config.toml
n_layer = 26
d_model = 192
n_head = 3
n_kv_head = 3
head_dim = 64
d_mlp = 768
vocab_size = 2361
activation = "quick_gelu"
norm = "rmsnorm"
norm_place = "pre"
norm_eps = 1e-05
positions = "rope"
rope_base = 10000.0
rope_fraction = 1.0
qk_norm = false
attn_scale = 0.125
bias = "none"
tie_embeddings = false
parallel_block = false
init = "uniform"
init_std_qkv = 0.0346
init_std_o = 0.0346
init_std_up = 0.0346
init_std_down = 0.0
optimizer = "muon_variant"
lr = 0.00241
lr_mult_o = 1.58
lr_mult_down = 1.5
beta1 = 0.93
lr_head = 0.00869
grad_clip = 1.0
warmup_steps = 200
schedule = "wsd"
decay_fraction = 0.602
decay_shape = "linear"
final_lr_fraction = 0.05
batch_tokens = 131072
seq_len = 1024
doc_mask = false
train_tokens = 866400000
steps = 6611
dataset = "wikipedia_en"
Each number is 128 + 32 x the weight over its row's rms, rounded and kept within 0 to 255. Layers, rows and columns count from 0. Numbers have three digits each. The size before them is the row's rms in percent of the matrix's.

# layer 3 MLP up, 768x192, rms 0.111, rows 265-364, columns 128-191
094:096111125127116111155213094090153149129084137120136155123140124144166169157175145145145207145117082139100184131112125153179138203144094139150187131139116149138179108126131157088079088136129118
096:152114090071124136124065082181148125129095182197180223173160107198156149106168091110137146114105155162150126136080170159191152093126139135129104151149094108151119177102073062140108123081148177
106:110133099097121134120054112111125134145079150114163146112124120154096116169155098190097151095151170116075099113194150114122139163175123084115183091185087163184157141139208119129144177138100141
096:120151161113093155118138093119162146125092193119076113125116117188078088133141132155123164130159165109164059123145136135126147152173139245132159126125124137118139111118190089110069184158087102
095:142125175107174109116192181105222125133121160101137066118134129134092087128130126074098144138120133110206081166134173110118110101136156157117136152155126131145129137125098132180133090100136162
099:114131186147107070117131136129109148130178188127071100185134093106105066088155123121107172137122119113151114123255208160141115132186159127112112120115116182139093131165135088105112118111123120
095:127131129120134130127155145112189095149113087113151161131114097111095120130095122101168144137122090190093132137142099123144110102115100103069097127146129097109138150088147131127123191100226150
093:169170141160165158106157139122111139127114109068117095046177170109125139156137161168169129192128140126145099090138083107082105157135163098118094067210170228108121127137169108071118108134104127
097:095106079089084101136153165084131137129109080205095188092117063113121128154114121075080127111143104100124111175117153130126115068045156150117123128118156207136148119096113142146097075137137118
094:130122143138160122131154156122049089105143100151069133122132102145123189180158075127163146120135156180135148131132115167129140055120124101152136166109068114131128144145129062113121136122173128
108:097118178081115121100115072154044139160108139109137172114123152132201100135159118155158088124163169078094169105121063169110193139127145118110084086054155150165133129149082124146087159143147147
091:110111114123091144134085157110142188112111123157111174099139129154106133063149169132124175159155170085111113126152124108147158142157223131106130153103120118163139120057117138150120116134110122
097:158119139079092178076135091095154137113107138112142140153158177143066096150143104141101114147171141172121100149127104108171153131137133112157117135105133203126157155121141164152123144112111158
089:054102123037170120123099079137106139132145102154180128121100060157148095103151164111204126141076191094107062179151097137154101158175146146120147140202194126114092124157160144095163151074103109
098:074131179083131161146144170127094171148130092119147161152150104075129168177146139111138130175134167116088115092109092123126133103108124174071069112146175150138155095079113109112120155092142115
101:137116148142163119134088125151178213140136119114138148131194146110155114110145111139154133181140090164129179184071127106147136115132086142171140064138093154128085089144134101116114161114150123
099:125183117123163074152128122131150110059170167120107114183088150155106112145107124135154143139077166092126141130096133137150184133119107098171132110163152107083052143155126058203171178159123125
095:131140136149148129095113161149125154167157096129143126141144067121122136084129127139139159106101122138085098151178119113173156174124060108139142120117155137115129066126150169148093097081090154
103:123166119111139189098122103141112198151091067162122148111106152175184150076131127150116121166141154165099137107088130092137103096145160138077086119112187101100130097109108135143085094135110078
101:131165126091110115190158106147094162099167138135120128074139116109129111096068113106141158193064046015118146117158100089175074119151120123113120140110109125132131160155165162095104160092150164
109:109173103124124146146150095132086055107092215125141105127127119084183143108084161142089152171183175123118093195115166167102068174103119132166126147129101095184126153167127167063098140165104125
102:107140105152152088126163197080093146087151126076139103163133098143101147107121170171114167121142121176118084119117121142115111132202162150162074061127130160146092145151129144145099113136137145
093:136184138127070127109104170094166131158116138088060095124100111116092133139135179159146077114194141131174174123085148122130120156148138164029069127083167109133166148078082164175109106108120090
090:111126145158126182095078118096111127091186130132113084081125096227121130108150093168066091138132154122058104120108126162129105093108113148111114156124136170129145162151110152145110142154141142
100:166160093132151094116212160151088127140148109069126148130126114117152150129138176134076146105144067092179149137125090118115082081123174138135118208116146139118142132127100131110110142035142139
103:096097130114153149135068061178142112148134167133124139094183149137141157154162087152186148133157111158106147181138107113104118194162106072095095124158127180108092098148143123129097145098136141
100:078170138183138102142120108134099154116132124143118123121150071165153147087094116169064091184132180155164109115128135182065121100166124099165155066076220150183115119142096091155152126123146092
097:126157078102077146112164140036107168117153148147109111149088088157126114101161140051109195103127125120123145176130145138080128147120091199164100148086110126133142140191072126106177134154098108
095:091198077126092183171120107122138126147147162047142150153187170044100076151112093117140187123144179149080166184185157145117127128173103168053164113150161095073104095139089106091180146109135113
098:103110131137234146138091134047148184164096124141153153122153079103140147091156139168134125135185117153094096132160099123109118087069125132142152108160102143084110150153141153122173099135146110
098:154132152104123164190108097079151172166143071179166146104118155154130150087086138137160181170101093093098110145151135088087119133147155077118123088129129125182155117151156142171143096139128196
100:125111142081115108109122121162096113116085089165125115095135106154147082194148074061115124147152150190138109115130099090088136143166151160161107026148148090154174135057150115120163107116168132
096:135124174150155174188133142157054188123073164117146121094142080110129143112100167136118112181139178149103185151119147129118120073157072081084135145152128161170143159108107153101178160168114119
104:119140126112096128140126125146098087165153122165158137056132155100132061094144105101129128090135145138121160108080114101147137089141142157109071132145157134160093120116090158150157078116121129
102:099100084210151109120111172058096110146107098145122149104171118117137141114149113129150099135182109113187111111108138151109094145115157174134169102133131155114170120146143063100126179082091114
109:150161143126151101157135120158139144116093155162135140156141099106126154132092088136185133127162143115107113186088196128140108207141161149122142169090114151155160144149099134146060086144131111
102:134162112085104085144138147045109124163159121082167109093083128086103142125124125169110154131172162156117076123153100123074130137128170144158115141097099089090072053102137108161082101099089170
102:148175126119101140119182113135104092116128104086119145181178165081129126114060174165094136124102121134111129110122173144133115130150093094145161093169131072170082135178129130179100165138120144
101:079090127140092146192157105132124114124181147119157092129124147106084152139113151100082139107111142125140132168147129128150125116167148112113096163083156118127100141141140146156163084103132109
107:080165165108113098089165175139134155099173138115134127141140067138096141087122184154116167169070169065070135078112186133140094122152169085110105119124109141111139100074137129086087121118083124
097:097178157143110160178189137104094140160144099112145120157154161145165078104120150084121112119076132156152078157098132140143111130107125132142103153140152064124094203157125190067165088107108122
100:035120101123067130144098122157113124139107139098124120093127121162151164154151142161136144136119185096121104110101121198100069150117134122160122172138131156157113094111108132107127130134167164
104:081135122198119134137148211090105169113123043093092120125158145144125133104117094120090128126115052157097175159104139118074050100103054096109187192075112159151102091099137163123142143069169149
094:156132078162138138130096165159140183084146106113162120109192105131144086098138099114147149124167149115122133104093130117092104146143092159146091156073182125119097151128078122157146123119124113
096:151113108119144076111150107054130174131086214101142088114129133151083094137147106160113175109142106127122125145160155119139119098102084105104117140100065147143141215154175091153106135078082124
100:082140169163141096121107098151178116101073109125074141148104041030119108137146127076119133118139150147103096097130103152146148117090186119145073138150143130158071099177138135049160179071156156
097:149103111126136077132104144123089112176122151122118130118121157131158117145115130132113116126182145176151139091163076163132157135116173121133145142123086191158130128112115177080138163108124133
101:153120143180112163134207175021123141176140121167138082167134103083123127094083123130136118089107190109154158117121148160095139104118069070087151121114173108148125143102124136139103077150075121
095:103150103125126077179133146158036147132120106114125066109143171085110138160151171098105134108147151008159149196155074129072086109102127135105078121163128151147144120138145055129180107137128125
096:108109125126123131124104132130118141146145196078100111156085098104184133125142092159156142155049119115139184109120102131080148103161118094110096085153117148146111108124085163130195155138159116
093:160142154161118123167110120147223083108141188158142125105146173059173129089134172088125098177120178142156105145132216166096128122092083187139080138098171143118086159160088107063142144136146129
096:109198087165183117122120179109143149140088090068157150156099122090140184128093077125074118115132205108149137132154159116161151082136108093095181150125113122111114139152131117099152115117161128
098:122173148097096169167158128122140116097165114051132119178115152208144159118099185111159150120166070108163109067140153182140045134144162145088092066180135087141141169149139132148132178082111130
103:135174131083177119163102122102202162146105136111109155133103124037177150141138100188107099156120108208106096078105135171114167137116159139112130132149178169133172135096185132067095158110137128
108:162114082051155176182096103130140171086177125059104148134131137158161116117109099127110079139149192169095135187198129095144129175157105142125144106141134071131111170133166124155135127117199106
099:173118193164121167102177162106145181111110182104121115100113151141137149145154127119148050120146134119051084120174115141159125110091159076141143077114199120134144105091136142170176110118153077
102:142121125111084091117067118169175101138111138084120171173102067065127139072119068175146085060117134098105160138123163173129078088098128164110102135156104188111142172078160113139154069167086138
102:157137145154141111065142146106111176058141166114091143079181134077125119071124162164118178156164069142105223181100169163115125151200129121156109104120104134153140184143107102117147130093143130
093:136132112130137164166146088091095077124078212141109043142117089115122146110099151069093137064166125139108110166151149161104143148088146160156104051113101107121172101159156138177069145114128127
094:146156133124094094111074051134191127125136162143114154095065155108172101114100142146115074122134118126076141116082136158144108101130066164133154110148147133135120108212168152096182150116075111
095:125129170070165140109160105119097105107136091135114163108104105114150119186097135155115100152100121141092101115122061167148185150175123155108132126170138122124149148148096185171105126052079139
097:153117135121105153118148089150160123181101130149162071137121135163131132112119132136105130130121163147088102158100097070105150142143080116149189091105132135168146084133114081122174100120150154
087:128122123145132130135183158142151201095156180125163132127154116128122134082142171095155138180082127141085098188124083178118115106048144080123136121119162141117111187073117136119162109152169119
094:084155197150129128120120123079147144158099157134130093139123058158169130165093129086102148115166177126135151113102114175097116184114118139138146120145177136138153173097087130127131111039168151
101:086121155141161129111111192135147119206076089115125072144107177117146137090122185126144144090145206160110112140176127157093122139161080142117115091150148089131071141083189139187135072103127116
093:128186125166091140139132125113150136103146170152146174170109130068142109133140181146139104128206143167113104133085135144135119136150089105135148146142190059142170120162092115141094134096097062
099:125131206115153105147094127150073116088093075108097147163146162138097141113126167164181137240092184163082128176114124131092106138148190145110157081134108169128117133174093149110093158103106144
103:056181072130138124099172115122099107060156163062127112133129112145107089107160073161133165114073152116111142161140136129104105152091136162118047112143126137072088122091114143135107157157094164
100:108112105169093156105149126172097141111127140106134143112198109130224110139168154159131071150119077144078101144150132119115180086156138113129131063118149094166140142176170143097161127122194099
098:089102118085150128103138091135120142121124096088113090105103097101136112066160132119092097124153112094091073126106106083125166140154112154118095153136148100146118099107103142145103142112179105
101:132146190129117121146140129147120169048155152052071087095132078201163167140090155155064183144169162130185166122172253121112105101107055112117159091143142100143161079101114146156108093176140093
093:120167172115172102147202081182127129142106120121128102170160164130089171088135127151109132064199141141141122122146159150053111153081060157081140205100104143112148096127107143164112137118095083
096:156209174088180183107142198161127107120135160116168136148126150138147141120092149176124139099110116147109102106155109179171105076132117092096122101174105147126184149128155176102160109133125125
096:093185107127124037163118161103121124175140112090051124083115130131093150114127055175151139123153172115174138129069115109128051158102125170153102133126136151131114135133181190139053182130204103
111:092159167103069149083130150176046114146092120132139099133135141101120129066104106121148092122166148045124194159087175149125080090149112104097080164068105149133127098114143144156088155119120169
099:101107121141177113165089115137127111151147077110123175105151134122132103159145178082096189135149100088109140165126108081139151216137094131098118144145176185106157119152126158125118121173120065
106:097182192144100138211105148127098134156145113142188085129091142131057089066125089117117184115098113100108152163134130135089088143111142134164105148086113171119115145125145155122129124158131190
092:131095190085123094078097140104184129112092118128086092193090131157141129116103107084118106137163112108180135145154172113186096101132076150139157118199104107175109088113128099147150146179102146
099:114133131141097108128117137113162069067074118068122158084093161093140181102138122124211064184103135160155082043148140151179133089129137102165131108150123118066121147101157162086164106131087125
097:108110231144136093206134140137110154112083113187140115110159162107100084125163120129187129223123147136106095074130115144178137063087115135129120142140106146120075091108108124153078108126087088
099:094139119129164091193103153142125214166069104088141127120112141175130146156154162062178111090164161138094111146160100076131080088070114102101140171160144166143191131061099153098088110157085139
103:161126125054173122121112112177105158124067088017135097107186145103127130079128171158097152151094059180123097172152090129140104127099155133155113109109205121141133158158127104085168130151124118
101:131125130139146117096130132087046117153144153147136148095115084119116159112155102170159146142138161133168118108050122160131090116161255150154134099175139112134148141125078176048138141142139124
101:140146143089162167173109160119115067065130095101121164202170089115210071048119107152103124124084146101158141093115171154100113105134149136140096168135122060110155146139189123144132166119148161
095:103102120092129143136126110098161160147166109222101182176098156172130113171133111096117183127161118090165119113172130166118168068134136105147088126160158162142104145125147166073122131104089137
101:111160201147181148159151137131123114124140130092159158164052125123092121121113231136062080162141174138178101071105107133130086109130145130163119159124138159155160136129108103138095129152133178
092:144128108157082170112140140116165141165111118128140143154140106150171104146124177084136089084168092130135144144069149169199169127151098120085108130157188139135111108159096180133161108199090080
103:084125120160106120117047060142124105139104125108156100117084153126153133113142096090129081151098095164128091175098178082075091138084151194074084158120113107089126198179123170129122113100105078
095:151098118138131166094126084105119199108123193117085163167175154064154110139049136141114117175093120088182081098086104147101199132193176128108139123070152095141119106194150111100137181095094127
099:134150169135110170133089048171165097078155088134124115159164086101071138102118111129144104162134108122082108143117121202150160133130090088129209134140094126147163087075169119136123131161124170
090:067153152114075100132133124157134140162136150088170138183088110208156145124181146096149133134098104110089089138084180090153118146115097141102078130186137070140119145079141097089117182147171166
101:164149146112188194192104141144101109188127134136108071144055141150153130123110174158102109103128127206149134073144134137105101122190124119131135129150071119154103099142097113132110141158118165
090:137111075134163033223148120143135117076118118139151157165150105121130206151097163123123156125185154175088120117165104144085151120131148129075104054172155141152144112113154194208058088166157069
108:081184180153119132137122084107132120146149102142112154151087132123113137103110090136093154076111156091111112216131105134141125075106144107162081197142140135110120107151171095168154130112148086
093:139063164116151123104012114082134082181113139117155124110113140146118134031147197110131112186129102139089133095117092052187152111153123131110120132116132180207150105124104141098181097104146080
105:220186108069116127165149137140089119103118077119133081137122122111179123105110149106132133138153115140150164150151130143132124131165115138111139148125109131097138114066102133151155132088164137
105:155112117142183093184128100157109094156147109138129068151164140100058146108164157143161095127158123146173068181152201102115077136084153174142139174081073071142148122160159109133144127171099106
090:144158075097139107110166154156148129152127127189106136142164146177128089143093116112189168178151161112182121150101209174161176154096180131066150122091147146117113076136083119159200060122158120
103:151148090130118150095085127157105084101116114163169155075134149086102125176130173118138073150144089146184134131143109147107157124188087062173102103161176168150121137147105099144168153106145129
093:118145151193156172150123121148130122084120113137086072179119099120146071156086135095155154155157109097132099058087167118100107148129112203111193085117120097084191087144090111090101157076092128